config = dict(
    num_hidden_layers=12,
    hidden_size=320,
    num_attention_heads=5,
    num_key_value_heads=1,
    head_dim=64,
    intermediate_size=1280,
    vocab_size=8943,
    hidden_act='swiglu',
    norm='rmsnorm',
    norm_place='pre',
    norm_eps=1e-06,
    positions='rope',
    rope_theta=10000.0,
    rope_fraction=1.0,
    qk_norm=False,
    attn_scale=0.125,
    bias='none',
    tie_word_embeddings=False,
    parallel_block=False,
    init='normal',
    init_std_qkv=0.0321,
    init_std_o=0.00655,
    init_std_up=0.0321,
    init_std_down=0.00327,
    optimizer='soap_variant',
    learning_rate=0.00414,
    beta1=0.95,
    beta2=0.95,
    weight_decay=0.077,
    lr_head=0.0077,
    warmup_steps=200,
    schedule='wsd',
    decay_fraction=0.618,
    decay_shape='linear',
    final_lr_fraction=0.0,
    batch_tokens=65536,
    max_seq_len=1024,
    doc_mask=True,
    train_tokens=370900000,
    max_steps=5660,
    dataset='wikipedia_en',
)
Each number is 200 + 30 x the weight over the matrix's rms, rounded and kept within 0 to 999. Layers, rows and columns count from 0.

# v: layer 2 attention value, 64x320, rms 0.131, rows 55-63, columns 64-127
# o: layer 2 attention output (transposed), 320x320, rms 0.131, rows 55-63,119-127,183-191,247-255,311-319, columns 64-127
# gate: layer 2 MLP gate, 1280x320, rms 0.146, rows 0-16, columns 64-127
# up: layer 2 MLP up, 1280x320, rms 0.14, rows 0-16, columns 64-127
# down: layer 2 MLP down (transposed), 1280x320, rms 0.134, rows 0-16, columns 64-127
v55,228,163,238,169,203,182,192,212,199,222,163,132,217,176,236,197,265,242,190,198,224,224,175,248,206,213,247,205,171,167,188,205,194,195,180,195,172,186,201,188,167,257,195,219,194,239,216,152,219,175,207,210,238,226,197,195,161,188,256,175,226,219,216,161
o55,210,169,190,173,219,216,206,157,168,217,177,229,190,185,135,222,191,192,177,199,210,212,217,192,179,201,206,208,218,221,198,182,187,199,213,209,157,215,253,157,206,174,191,171,186,150,202,197,204,197,231,200,206,178,161,139,216,205,214,168,229,226,146,171
o119,206,157,198,237,245,227,180,258,162,160,212,190,214,209,197,240,184,214,195,236,186,184,178,216,237,183,212,204,173,215,221,234,206,255,161,184,258,223,244,236,191,236,131,215,217,221,231,184,203,194,230,149,226,248,237,193,198,194,162,227,240,199,178,216
o183,225,214,207,256,167,209,216,256,205,185,199,233,205,200,232,133,132,209,212,170,184,254,187,246,189,198,165,233,213,238,264,184,165,132,178,233,205,181,201,240,284,334,202,222,197,221,223,184,219,176,144,160,203,168,225,222,270,216,204,188,168,167,230,172
o247,203,187,242,207,237,189,215,136,190,232,150,215,181,213,203,176,176,150,193,197,186,136,227,231,209,190,173,209,229,172,211,220,245,162,189,196,185,199,226,204,257,205,216,227,171,233,182,209,202,231,209,226,173,120,176,275,216,238,148,196,198,183,212,165
o311,151,207,194,216,196,216,185,221,252,218,235,181,251,211,235,192,185,181,196,235,210,224,197,204,164,204,172,215,205,211,185,237,221,223,189,164,206,208,170,237,182,171,192,176,140,194,203,173,170,226,244,213,234,188,200,227,230,234,212,190,200,177,212,171
v56,173,153,182,202,266,184,242,173,157,230,170,147,199,192,179,164,238,155,138,248,202,185,153,225,185,200,245,193,190,257,223,168,196,173,218,188,194,252,198,216,194,211,216,220,225,169,169,227,196,188,221,180,254,173,216,179,219,195,262,187,207,230,205,168
o56,219,135,156,234,187,213,186,229,219,174,176,212,141,226,216,243,180,217,204,179,220,225,226,136,207,186,210,218,213,159,173,227,201,210,206,204,168,220,197,152,180,202,187,252,187,175,216,132,249,183,221,215,198,244,193,222,200,237,201,190,215,141,222,202
o120,231,254,209,155,226,218,250,179,213,197,253,211,169,143,286,199,238,202,202,232,185,199,181,237,192,197,185,190,193,192,177,214,185,244,227,248,208,208,179,230,145,169,196,196,236,218,167,227,136,226,185,167,146,244,149,208,219,239,189,183,240,236,156,170
o184,183,212,190,179,207,250,214,245,172,189,208,144,241,170,148,242,233,182,167,168,209,182,230,216,200,217,210,204,190,254,315,186,224,193,271,158,162,169,123,202,205,204,193,215,172,237,132,250,154,220,217,168,217,225,234,110,231,225,169,192,182,189,185,251
o248,182,224,255,187,240,234,159,167,191,223,181,199,268,179,146,222,147,179,239,229,143,203,222,187,215,186,236,200,225,226,209,218,205,202,144,190,179,244,236,178,186,231,211,142,153,199,192,235,169,176,164,203,201,201,210,227,179,167,184,229,160,236,215,211
o312,200,220,241,212,178,163,178,218,210,189,195,238,172,163,186,158,189,198,217,217,223,219,150,191,228,234,207,192,206,149,192,180,154,212,203,198,221,152,228,188,172,193,174,159,238,212,198,189,186,158,193,224,191,148,233,164,150,180,216,222,246,195,238,161
v57,188,212,163,180,155,198,173,199,243,241,218,156,146,223,167,180,248,166,225,195,191,243,190,157,174,133,224,181,164,169,173,169,247,201,219,170,199,153,172,226,209,156,218,197,242,185,212,196,182,162,172,174,135,241,241,205,211,161,198,226,189,187,156,199
o57,224,174,242,180,183,160,215,200,136,160,204,227,282,233,256,208,179,206,166,255,202,134,159,165,226,223,241,158,198,195,201,187,202,222,224,177,230,163,255,133,145,238,209,231,115,210,202,195,176,165,203,159,192,223,198,230,209,216,213,174,167,172,215,164
o121,197,205,210,192,219,216,189,226,205,203,198,153,160,168,221,220,215,225,183,177,196,194,224,243,180,227,227,183,206,173,195,239,217,171,239,190,196,177,225,237,177,202,220,269,230,178,173,195,238,139,181,229,151,195,219,209,185,191,166,190,204,154,167,213
o185,211,161,168,274,182,203,230,229,222,229,256,202,167,208,215,205,154,199,270,176,243,258,230,205,166,216,188,170,206,200,176,166,268,211,155,228,210,172,131,196,268,191,173,221,250,196,216,223,196,247,155,211,201,203,222,148,246,218,172,225,168,202,210,193
o249,236,206,206,242,154,212,185,196,165,181,178,230,193,180,246,212,193,185,191,190,199,258,174,190,177,198,196,224,211,223,229,151,150,205,218,204,150,263,162,243,207,211,246,169,196,193,206,172,205,232,228,130,243,184,167,152,136,208,209,228,167,214,214,221
o313,241,247,217,198,231,216,206,219,187,224,185,247,205,241,173,200,204,185,198,180,214,180,208,190,203,221,185,193,176,216,176,238,202,176,224,206,206,201,235,208,206,200,146,187,191,220,194,231,172,195,185,232,202,194,212,224,220,199,244,157,202,170,197,196
v58,245,216,175,122,204,173,168,173,207,198,189,203,252,204,194,229,193,191,134,187,249,151,202,217,162,213,206,202,238,214,182,244,159,225,228,198,257,195,241,183,182,174,229,199,194,190,222,217,153,152,150,170,170,185,190,172,208,190,183,217,190,267,185,177
o58,213,236,205,269,197,194,217,253,224,175,197,223,208,251,195,176,210,140,188,173,195,213,230,166,232,205,179,150,148,152,166,166,250,188,224,221,207,214,147,193,196,187,203,152,187,204,182,114,169,176,199,257,204,232,215,233,181,244,189,203,195,196,249,210
o122,218,221,181,181,166,172,208,182,212,252,186,220,166,183,255,194,246,248,209,189,135,230,182,225,136,226,204,203,242,243,179,151,161,195,211,226,155,186,170,261,197,233,219,191,191,209,197,224,162,216,195,233,169,201,166,184,179,184,210,199,172,226,208,232
o186,159,171,194,167,184,154,144,209,186,238,141,190,241,177,238,191,142,168,203,208,202,157,254,224,173,136,255,251,232,240,203,217,279,165,210,156,191,201,223,144,192,194,164,186,202,198,208,195,239,214,178,144,197,222,131,184,191,196,271,173,174,217,162,147
o250,240,187,228,207,207,181,202,212,200,186,219,217,169,164,164,224,184,223,218,207,236,198,241,131,225,164,183,238,201,206,251,256,247,165,143,186,190,203,218,205,224,207,205,190,225,265,161,213,231,203,232,176,236,187,156,185,154,188,187,213,262,180,222,215
o314,192,229,220,164,201,234,171,193,195,189,179,217,212,215,203,180,180,200,147,241,239,213,194,195,181,191,208,200,200,182,197,187,183,221,196,247,228,195,201,222,249,197,153,202,197,193,200,183,210,210,209,233,207,190,181,220,222,184,193,204,191,212,214,207
v59,164,204,151,166,241,204,155,272,225,183,166,213,153,198,252,216,245,199,170,183,256,184,141,200,261,207,177,228,163,166,240,199,183,202,230,195,189,199,246,180,211,190,194,172,184,236,231,228,188,148,175,192,228,187,204,194,236,176,156,205,144,230,193,239
o59,233,191,219,193,211,170,245,139,236,205,199,174,222,185,179,229,175,199,194,194,185,269,242,211,134,187,224,238,246,200,262,192,203,210,246,206,136,195,160,204,226,194,169,223,215,203,179,224,207,221,206,187,184,187,236,270,173,211,216,154,240,166,184,203
o123,184,216,212,215,216,247,222,205,164,151,228,236,216,170,235,175,221,208,193,227,205,164,202,182,183,181,213,224,201,180,144,202,186,199,191,237,231,175,191,229,132,186,222,177,167,208,185,209,187,212,187,182,176,210,190,209,186,168,234,220,261,193,208,152
o187,170,174,185,170,211,216,206,233,166,109,209,265,145,190,198,178,253,203,242,199,228,202,249,224,148,188,166,178,162,155,191,187,163,196,159,215,185,204,244,138,174,183,197,222,216,168,204,197,196,190,205,181,252,174,245,179,183,277,212,199,186,174,280,183
o251,173,172,191,168,165,150,231,201,198,236,213,212,185,273,219,158,200,113,212,238,198,205,171,255,217,228,172,235,212,157,184,190,221,183,179,191,192,168,212,202,228,210,173,180,185,197,221,138,268,193,223,168,223,229,196,200,228,124,210,244,162,191,158,237
o315,201,212,227,204,224,219,179,195,190,209,208,209,208,235,249,250,230,184,203,177,195,203,213,150,168,183,185,211,190,224,220,185,209,203,204,180,195,231,185,198,198,197,178,169,198,216,212,226,163,209,225,232,194,214,235,166,213,231,207,191,196,174,220,197
v60,203,215,269,188,156,172,235,222,176,170,165,239,189,235,166,245,238,175,212,199,190,123,243,238,188,167,184,180,203,190,202,197,215,207,219,177,196,172,214,224,194,223,187,192,233,171,219,193,173,193,198,200,214,186,167,238,182,182,159,206,230,238,176,272
o60,181,194,226,239,219,251,210,204,207,234,210,192,145,233,205,241,181,203,195,237,203,221,213,217,207,180,181,255,191,239,183,208,170,175,196,176,174,229,196,221,160,166,228,179,223,192,131,236,226,169,192,213,221,157,290,151,199,211,180,167,214,228,182,184
o124,122,271,160,168,215,231,261,229,229,246,222,217,208,216,235,129,232,185,201,203,226,133,183,204,119,252,182,238,170,212,185,196,273,206,217,179,229,198,170,192,232,232,206,196,198,240,225,207,230,192,182,130,223,252,172,187,214,140,281,211,186,179,208,130
o188,185,201,208,276,202,149,158,195,219,161,196,174,233,199,212,196,184,192,192,200,165,248,211,208,214,198,203,234,201,172,185,282,178,177,227,197,199,212,191,216,205,281,185,200,235,242,259,208,175,136,182,249,194,170,126,244,211,175,212,150,221,185,142,204
o252,164,211,175,198,196,124,174,169,196,201,209,192,265,194,141,225,133,210,177,190,186,208,130,205,218,242,156,190,195,185,289,183,230,253,245,239,213,230,190,118,154,186,166,159,179,243,199,177,201,180,254,192,222,201,159,235,197,257,168,223,174,238,164,189
o316,226,183,180,140,241,215,205,178,159,186,213,196,225,202,190,224,211,180,184,179,222,210,233,140,179,162,222,181,176,202,147,180,168,204,183,190,163,192,201,219,224,208,217,240,226,168,231,221,220,171,209,266,200,179,225,211,226,193,199,184,200,220,182,195
v61,267,277,237,242,190,257,193,233,202,182,223,225,220,217,229,176,149,252,242,199,191,205,244,206,262,195,178,203,260,199,194,158,198,171,192,155,212,189,186,170,212,202,204,183,165,206,172,160,219,210,110,175,171,166,195,188,217,259,202,207,172,230,154,218
o61,196,168,150,216,245,188,191,185,223,201,227,222,144,212,197,202,246,182,190,203,231,205,189,181,200,213,239,181,179,255,211,207,211,178,236,174,192,157,226,196,250,243,258,207,186,212,205,198,174,189,181,232,263,230,205,199,173,228,232,207,217,182,224,165
o125,178,239,235,204,227,244,192,196,199,177,198,197,205,255,174,239,176,175,220,165,192,221,243,184,196,200,192,242,185,200,187,221,181,181,185,227,203,249,150,231,177,196,181,178,244,224,198,246,177,221,217,163,206,204,244,181,238,215,215,172,166,218,174,216
o189,224,148,245,199,188,220,208,180,200,194,219,217,283,185,219,162,177,206,221,175,282,183,191,196,179,174,203,207,229,227,202,142,177,243,184,187,199,187,227,205,196,196,157,243,228,126,255,191,242,239,268,208,190,218,213,194,198,182,188,205,243,271,193,210
o253,187,217,216,166,256,186,214,170,194,215,188,189,196,226,255,184,225,188,184,253,154,138,209,200,158,210,175,153,192,205,216,184,228,226,203,180,216,248,167,228,191,181,255,189,229,180,208,185,200,214,257,261,166,192,202,272,145,185,163,199,181,183,172,211
o317,203,202,213,223,172,174,204,193,192,226,229,178,185,159,155,205,217,227,241,172,197,177,172,220,210,212,176,190,202,182,180,230,198,213,202,242,263,195,183,172,206,197,197,217,197,194,210,225,239,175,210,180,192,201,187,209,201,215,174,199,250,174,214,207
v62,181,210,172,208,145,195,202,190,192,205,194,253,223,216,204,214,189,226,202,238,258,174,192,220,260,165,227,155,245,183,151,208,183,184,192,215,233,181,180,166,181,232,175,202,223,247,241,156,226,204,193,213,115,198,223,242,212,209,216,172,194,252,268,254
o62,224,213,194,217,190,157,220,226,225,249,189,164,242,162,211,211,214,161,198,177,170,199,161,229,218,220,186,203,215,181,229,135,162,218,224,162,217,217,209,221,200,186,198,185,163,244,158,253,261,172,204,181,284,173,197,212,164,198,209,266,223,206,183,214
o126,148,203,159,214,203,231,202,185,259,163,217,135,199,250,147,212,193,201,280,232,242,252,201,238,181,200,173,213,188,226,239,232,185,151,209,163,215,220,150,182,196,178,170,222,223,185,187,222,202,256,237,206,244,185,189,212,214,209,194,188,247,242,155,225
o190,253,226,204,200,185,190,262,237,106,210,225,204,209,149,264,209,205,162,197,207,205,231,243,211,193,185,215,260,217,229,144,231,223,150,178,258,204,237,222,251,220,250,173,191,201,211,194,166,187,283,185,251,216,250,183,149,228,194,160,163,198,203,168,250
o254,154,179,247,174,202,280,229,162,206,190,187,211,184,235,152,179,181,222,194,203,166,202,176,122,162,194,159,232,148,192,166,227,179,209,153,205,195,183,260,164,251,184,253,207,223,230,180,179,136,213,217,191,157,189,193,172,249,222,208,230,172,229,232,174
o318,246,214,183,207,215,170,184,210,195,211,223,216,164,210,226,217,184,217,185,197,201,220,211,218,217,203,192,242,216,181,234,165,182,193,192,166,208,226,214,177,183,189,215,191,226,199,241,179,235,171,169,187,191,163,208,209,169,148,199,202,206,194,189,182
v63,232,158,248,207,195,225,206,232,204,176,205,177,210,183,220,183,142,247,221,220,190,183,203,235,165,123,157,227,178,200,181,162,180,227,207,206,199,222,214,221,180,191,228,216,146,182,242,171,220,162,210,186,149,213,217,183,149,229,219,227,154,217,179,259
o63,182,197,171,178,155,213,224,152,202,213,194,232,177,229,237,226,189,218,192,194,212,198,192,224,240,236,204,180,211,198,255,206,181,239,214,195,257,220,131,182,195,233,194,176,210,168,201,199,265,223,215,167,221,188,170,208,142,219,234,157,195,197,212,175
o127,186,244,237,203,230,188,220,234,200,147,179,217,236,154,189,190,205,254,199,196,233,187,202,209,183,117,188,214,195,212,187,215,182,222,197,204,194,242,234,207,215,184,230,232,167,179,191,181,196,173,185,249,213,218,210,174,237,251,183,231,200,198,235,185
o191,125,203,218,210,199,215,190,217,181,233,171,166,213,146,291,193,131,208,177,202,199,201,187,154,189,187,169,216,188,165,183,258,185,256,242,233,185,218,187,172,260,206,154,221,193,262,215,131,189,203,225,172,204,204,218,172,169,153,198,137,179,194,152,249
o255,183,169,181,157,225,182,245,193,122,213,206,213,242,269,226,185,210,192,158,151,194,241,130,187,157,253,220,196,227,177,182,184,194,193,210,199,206,167,256,193,272,217,219,225,208,194,203,235,224,120,176,170,185,209,219,234,206,189,210,227,219,211,172,205
o319,235,211,155,139,202,217,172,220,201,197,218,239,188,195,169,246,184,182,223,208,234,202,179,224,175,177,217,190,211,225,211,165,221,148,153,183,201,229,196,251,166,185,227,159,240,179,182,234,161,228,211,167,168,187,179,230,235,189,170,175,189,202,210,208
gate0,227,228,209,208,210,135,179,152,183,181,214,174,219,180,251,240,213,212,162,190,181,224,177,215,155,236,248,192,243,193,203,187,155,172,176,136,214,213,184,158,186,203,216,140,252,207,237,240,206,218,266,263,180,221,192,211,182,195,229,215,249,144,140,160
up0,218,163,180,175,183,262,108,238,231,171,196,192,227,207,181,209,233,209,270,232,205,257,201,160,216,209,218,165,219,215,235,232,247,232,207,221,185,162,178,187,267,190,237,192,210,175,243,173,228,210,207,154,205,155,165,208,237,199,177,217,220,139,222,207
down0,201,234,181,259,252,166,223,195,187,215,158,239,225,184,191,219,183,274,172,130,263,230,196,224,170,210,261,145,240,209,212,175,178,195,214,175,146,221,218,183,158,228,195,268,183,248,189,231,153,190,209,170,223,198,169,205,250,205,211,174,194,241,194,207
gate1,165,199,215,237,204,210,218,187,241,146,172,227,174,176,187,163,223,194,210,230,184,225,184,200,220,159,214,180,185,190,190,203,191,177,261,194,188,168,204,121,151,250,230,177,198,186,189,174,267,238,163,244,193,212,172,199,217,217,163,177,277,194,176,207
up1,219,210,232,190,156,273,191,202,261,192,239,221,199,146,128,154,245,187,211,175,212,194,169,167,187,130,155,176,213,229,176,214,163,190,209,244,182,198,195,231,199,187,228,181,233,175,219,221,203,178,209,206,174,207,230,143,215,198,176,203,242,195,176,206
down1,208,205,188,214,159,184,212,162,181,189,172,167,193,211,201,274,163,164,155,158,211,172,245,178,192,216,175,254,199,171,175,228,167,235,193,205,220,183,179,202,237,168,204,240,180,231,211,222,213,237,232,211,170,241,207,199,199,178,245,221,211,206,214,198
gate2,176,262,227,189,211,142,184,245,209,157,214,156,208,207,176,189,225,194,165,207,167,228,189,183,241,180,189,173,229,113,213,249,231,205,189,164,167,155,186,207,202,217,200,239,117,192,176,236,216,196,177,210,195,182,169,239,197,171,297,214,193,203,216,167
up2,185,169,204,185,211,157,176,281,189,93,139,266,247,186,229,170,179,187,224,225,220,236,239,186,228,167,195,215,204,180,233,144,194,196,160,237,223,177,116,178,189,238,191,187,179,248,210,204,240,213,174,256,175,178,200,214,209,206,250,239,158,206,151,228
down2,192,214,155,214,104,182,199,150,135,220,199,151,143,210,205,169,195,213,195,164,189,218,179,218,253,205,162,147,192,241,229,190,181,198,251,219,166,228,187,230,282,178,227,202,221,205,251,175,210,188,181,173,206,188,246,181,223,177,223,204,200,191,155,187
gate3,148,256,178,215,230,223,245,184,153,230,202,204,242,170,186,155,210,216,194,197,162,210,176,180,234,193,182,189,155,208,180,239,173,248,191,203,188,190,249,252,221,198,191,187,244,164,243,182,219,237,190,206,221,189,231,216,217,164,221,199,223,203,165,165
up3,222,179,161,134,190,218,202,219,182,260,189,189,187,196,156,178,217,164,210,205,203,227,200,198,196,207,146,155,219,178,182,172,217,239,177,187,228,194,224,186,153,236,254,180,207,188,129,206,272,214,266,231,152,189,214,266,171,175,240,167,246,235,192,224
down3,160,231,195,188,201,184,198,197,239,226,235,175,227,186,195,185,161,185,199,192,216,158,206,219,231,209,162,160,198,208,196,190,195,239,235,196,177,213,227,222,306,206,231,178,220,230,154,200,157,201,199,214,205,172,189,194,195,180,200,170,163,188,198,195
gate4,231,196,172,176,171,241,216,222,212,251,219,178,233,227,219,194,180,171,186,236,146,210,171,235,219,194,202,211,195,235,152,258,216,220,200,165,168,170,187,191,181,233,168,153,202,211,242,229,227,199,201,189,227,174,163,135,212,237,187,198,205,228,185,267
up4,211,216,205,219,223,199,245,243,228,205,217,210,166,236,199,201,216,216,170,172,274,166,160,205,256,226,139,203,230,180,137,213,187,135,255,228,168,171,222,181,206,192,193,192,178,216,195,182,225,226,206,167,241,189,140,216,209,199,239,189,235,193,231,175
down4,189,232,203,202,186,209,173,154,190,210,204,190,203,200,230,231,203,138,195,229,215,175,168,186,259,213,191,149,211,171,168,155,248,219,176,216,179,185,256,210,199,203,250,189,151,166,142,180,195,163,219,140,204,221,169,208,221,226,157,189,242,160,166,177
gate5,170,211,177,172,211,179,172,188,166,223,237,170,189,223,188,167,186,234,157,152,212,190,181,216,198,226,158,201,199,247,222,222,230,161,179,204,227,132,168,222,241,171,219,299,258,175,183,208,174,185,191,146,200,163,208,224,228,180,182,236,170,234,242,188
up5,139,216,247,160,165,208,221,208,226,233,196,224,215,147,212,182,186,166,202,218,179,214,198,199,152,130,168,249,149,192,195,268,230,181,192,239,177,154,226,156,213,240,203,207,244,165,146,125,218,194,236,142,156,199,217,193,191,167,233,236,206,203,194,177
down5,186,189,157,155,226,196,246,187,181,190,186,203,230,184,179,192,193,216,244,209,257,245,193,241,237,190,242,187,174,234,231,212,191,174,147,244,144,248,142,259,220,162,170,228,266,164,325,170,214,175,183,196,224,137,186,246,294,207,217,221,210,229,139,202
gate6,232,167,228,241,250,191,205,244,193,175,230,200,177,197,225,176,175,223,155,205,203,193,157,194,184,176,196,155,222,134,155,206,181,177,181,194,186,185,207,234,247,218,240,250,201,245,233,172,187,185,245,176,174,167,185,175,203,231,200,193,209,157,225,190
up6,188,216,214,196,138,223,220,165,211,211,213,222,212,240,192,227,210,150,202,205,163,179,241,196,214,252,244,177,209,189,199,204,188,206,186,228,108,193,155,243,194,166,228,197,148,178,219,205,199,282,206,160,171,173,175,111,209,208,183,225,178,225,169,245
down6,244,179,170,245,152,151,182,201,209,181,135,237,169,184,235,126,140,243,178,198,189,243,223,202,220,243,201,173,165,193,223,226,205,199,206,190,146,271,201,242,289,237,191,220,228,181,216,189,178,223,210,230,216,253,188,211,203,181,202,178,168,192,194,169
gate7,226,135,125,183,235,165,221,152,255,194,194,209,212,165,184,231,176,184,208,195,247,242,205,198,216,200,239,226,130,217,188,240,212,186,222,220,248,253,202,195,227,145,183,221,279,235,163,183,213,153,176,265,240,193,188,219,260,219,155,261,199,187,188,178
up7,179,152,204,210,217,281,176,156,239,210,282,228,196,159,174,222,201,184,228,183,237,181,225,210,213,159,233,227,185,261,189,151,229,171,169,200,162,240,202,185,193,215,139,241,234,193,193,164,220,144,188,212,225,300,185,160,164,251,195,241,228,176,180,223
down7,154,206,257,172,231,244,190,176,212,189,227,178,196,204,194,238,172,203,201,192,206,241,226,203,184,200,260,210,193,256,227,189,227,215,191,218,235,224,151,155,201,150,188,230,180,208,205,181,230,244,213,224,186,186,225,220,141,277,215,190,230,240,186,207
gate8,212,215,216,219,213,220,265,214,184,207,207,180,212,208,221,249,161,219,211,180,220,222,156,220,226,191,160,234,147,173,156,272,164,199,248,210,163,200,196,218,173,203,202,204,175,236,205,179,154,231,238,231,197,175,165,236,196,162,164,243,170,194,203,235
up8,212,183,156,216,166,190,216,234,207,148,181,185,227,248,181,191,177,220,190,198,207,211,155,159,204,210,224,245,152,204,171,203,179,205,223,189,190,196,208,193,183,200,237,210,168,193,181,165,239,187,260,206,200,170,197,210,191,142,161,199,202,150,191,195
down8,192,199,174,236,174,180,181,192,256,224,176,164,169,200,199,186,149,191,183,261,211,209,177,171,182,159,203,222,257,189,192,162,238,241,174,226,210,181,187,161,227,175,183,205,222,178,196,135,252,263,196,198,217,223,175,252,191,203,214,250,194,166,228,168
gate9,191,226,209,187,199,211,157,206,186,216,224,178,238,224,138,205,198,195,190,235,160,158,210,241,193,302,128,223,205,153,192,179,214,160,175,198,256,281,171,179,159,192,220,166,185,152,213,203,218,171,177,238,224,200,201,156,223,209,177,195,221,189,173,249
up9,220,225,225,225,217,174,194,195,169,204,224,172,223,190,197,174,164,231,138,204,180,140,166,211,218,243,155,195,178,171,185,207,223,198,201,167,220,202,165,208,194,126,245,164,226,198,177,202,169,219,211,182,154,183,195,182,190,198,267,196,206,202,229,132
down9,167,173,220,200,187,215,210,133,202,215,203,214,175,220,177,210,222,127,247,218,148,181,193,174,236,245,161,239,217,202,221,180,246,176,203,189,188,265,164,204,187,242,257,215,179,234,208,181,225,199,204,231,259,192,179,186,189,137,231,229,230,207,193,195
gate10,187,178,174,182,233,241,224,177,243,207,162,156,186,189,212,180,191,229,191,169,225,216,171,128,170,193,192,181,231,189,195,252,227,185,195,229,188,177,178,157,194,183,197,170,196,181,171,151,180,221,196,155,178,266,172,195,233,199,189,178,208,193,217,196
up10,187,207,192,182,233,201,252,176,173,200,216,209,240,158,224,179,182,219,238,200,190,189,181,201,199,195,242,238,210,241,186,188,181,168,211,219,215,202,204,199,250,226,166,194,187,219,155,162,274,204,193,209,210,197,203,173,233,199,141,233,172,242,149,197
down10,130,250,199,191,232,165,165,165,260,230,158,234,205,165,214,215,221,169,247,180,226,172,167,201,207,149,224,200,177,180,217,238,198,195,166,197,234,185,210,247,202,239,188,197,190,190,195,203,184,158,177,208,171,213,193,219,246,236,211,195,195,213,234,207
gate11,178,240,148,176,185,154,200,220,195,195,215,188,191,217,208,218,219,235,159,250,209,197,192,165,211,217,165,207,146,207,167,187,149,169,200,228,197,207,220,241,238,196,178,195,254,205,208,182,224,170,158,237,211,159,213,190,236,176,184,225,150,193,160,227
up11,231,189,184,185,176,208,181,231,213,226,224,229,259,236,182,204,215,226,175,222,164,239,184,199,218,191,184,161,216,189,152,202,176,232,172,198,242,195,180,186,151,205,210,173,206,148,180,238,227,181,190,180,193,179,226,187,118,175,205,215,154,215,201,237
down11,195,216,262,182,187,179,187,229,266,209,189,222,208,185,179,204,174,235,210,214,162,192,193,174,199,179,197,216,219,236,199,178,183,182,170,222,254,212,203,160,203,236,229,185,183,185,160,258,243,230,218,216,196,204,222,260,206,212,222,199,180,220,165,214
gate12,198,222,214,227,215,226,188,151,206,200,127,204,173,213,163,217,216,232,190,202,208,186,175,178,199,199,140,166,201,238,180,202,217,204,221,181,165,172,196,204,180,239,244,222,237,194,169,235,180,198,166,184,245,230,163,196,174,205,181,206,194,226,180,162
up12,177,194,262,209,176,129,135,203,233,178,166,184,165,205,131,204,195,172,157,190,188,224,174,208,197,225,191,200,227,206,203,247,157,171,183,221,197,249,230,195,197,189,180,211,250,202,128,208,169,138,193,172,208,198,220,209,230,185,250,216,232,175,187,196
down12,221,251,146,205,208,171,202,195,212,241,201,211,209,194,199,184,212,178,203,226,202,180,203,212,173,183,239,186,174,199,208,218,245,181,203,219,209,168,225,174,216,239,232,243,253,187,176,186,171,158,252,185,154,212,164,260,213,226,173,245,178,115,159,194
gate13,214,221,211,226,232,193,231,254,243,221,254,282,222,257,177,227,191,188,206,185,178,231,215,229,252,215,182,178,186,220,157,185,213,184,134,211,195,200,206,181,178,211,160,159,190,232,198,134,189,262,229,147,131,228,212,218,177,241,182,190,211,237,223,210
up13,212,174,200,154,234,262,197,191,223,225,179,191,128,233,206,187,193,212,168,233,258,173,188,207,212,155,217,158,244,145,152,151,214,225,139,210,171,162,197,219,195,176,206,168,173,159,201,214,238,170,169,160,158,228,246,149,191,209,213,214,155,255,160,208
down13,210,204,199,212,144,182,194,213,186,153,195,183,246,178,254,213,216,207,217,172,237,201,163,219,176,281,200,154,182,206,172,207,240,212,245,196,241,222,230,166,183,266,210,168,195,209,219,216,205,190,198,213,173,195,189,213,206,192,205,154,188,208,202,244
gate14,187,216,217,213,186,218,262,189,166,206,193,230,168,186,223,219,222,221,263,237,220,128,182,202,161,179,232,198,216,209,219,164,174,175,224,179,180,180,176,177,175,193,190,218,234,206,170,245,169,239,196,219,181,214,209,133,213,201,263,199,210,189,242,196
up14,153,205,250,141,161,227,190,190,214,164,221,245,199,192,207,254,223,163,192,212,172,165,148,170,197,195,245,179,130,168,241,227,191,226,171,245,246,201,169,193,192,188,171,214,187,165,203,193,178,162,190,214,224,264,201,207,219,169,205,220,243,231,206,225
down14,277,171,166,226,190,199,237,154,240,246,221,221,202,203,210,175,200,202,143,212,214,159,214,254,204,194,188,199,199,193,212,197,195,244,197,210,235,183,190,202,218,209,148,144,246,231,180,173,218,205,195,219,217,181,222,231,166,165,167,175,233,216,224,204
gate15,223,157,229,215,226,152,232,195,272,239,207,217,164,224,206,199,204,251,194,162,202,216,235,159,190,226,216,191,220,208,179,201,249,213,225,148,172,188,177,180,202,196,174,230,210,191,198,212,191,286,265,220,197,181,168,198,206,142,195,226,172,188,190,223
up15,205,233,172,164,159,254,219,207,186,139,181,210,171,261,195,217,209,176,185,213,196,187,250,217,202,219,239,165,195,206,220,186,205,166,203,226,245,175,196,228,205,239,167,227,160,194,147,206,266,240,205,192,216,200,286,223,187,181,188,156,206,206,160,170
down15,220,196,198,231,171,250,203,120,223,183,187,173,222,219,187,224,173,168,166,174,183,194,181,211,179,205,164,188,267,208,218,156,198,222,180,180,189,197,194,152,236,270,228,147,227,244,212,207,182,214,211,208,199,175,206,204,209,166,207,271,169,199,181,199
gate16,217,202,223,223,171,254,162,194,232,172,176,266,209,255,182,204,197,217,205,215,159,201,218,194,204,219,161,226,165,200,213,231,242,165,165,194,213,244,224,230,225,198,205,107,162,268,138,211,176,193,178,206,181,194,192,183,180,216,199,199,177,171,173,182
up16,188,221,234,232,239,183,245,194,154,249,214,211,191,164,231,175,192,237,149,223,161,201,205,207,190,214,213,185,169,204,224,201,152,210,213,228,194,165,236,195,195,240,238,180,208,200,186,222,219,226,239,195,167,232,192,264,230,206,154,170,244,205,204,186
down16,220,224,155,185,128,173,219,224,201,176,189,238,214,193,208,168,185,191,211,178,169,166,167,184,172,247,175,243,184,181,215,202,239,128,245,170,197,211,173,200,131,212,191,153,235,178,198,161,130,153,190,217,180,240,170,163,207,157,227,174,199,164,215,237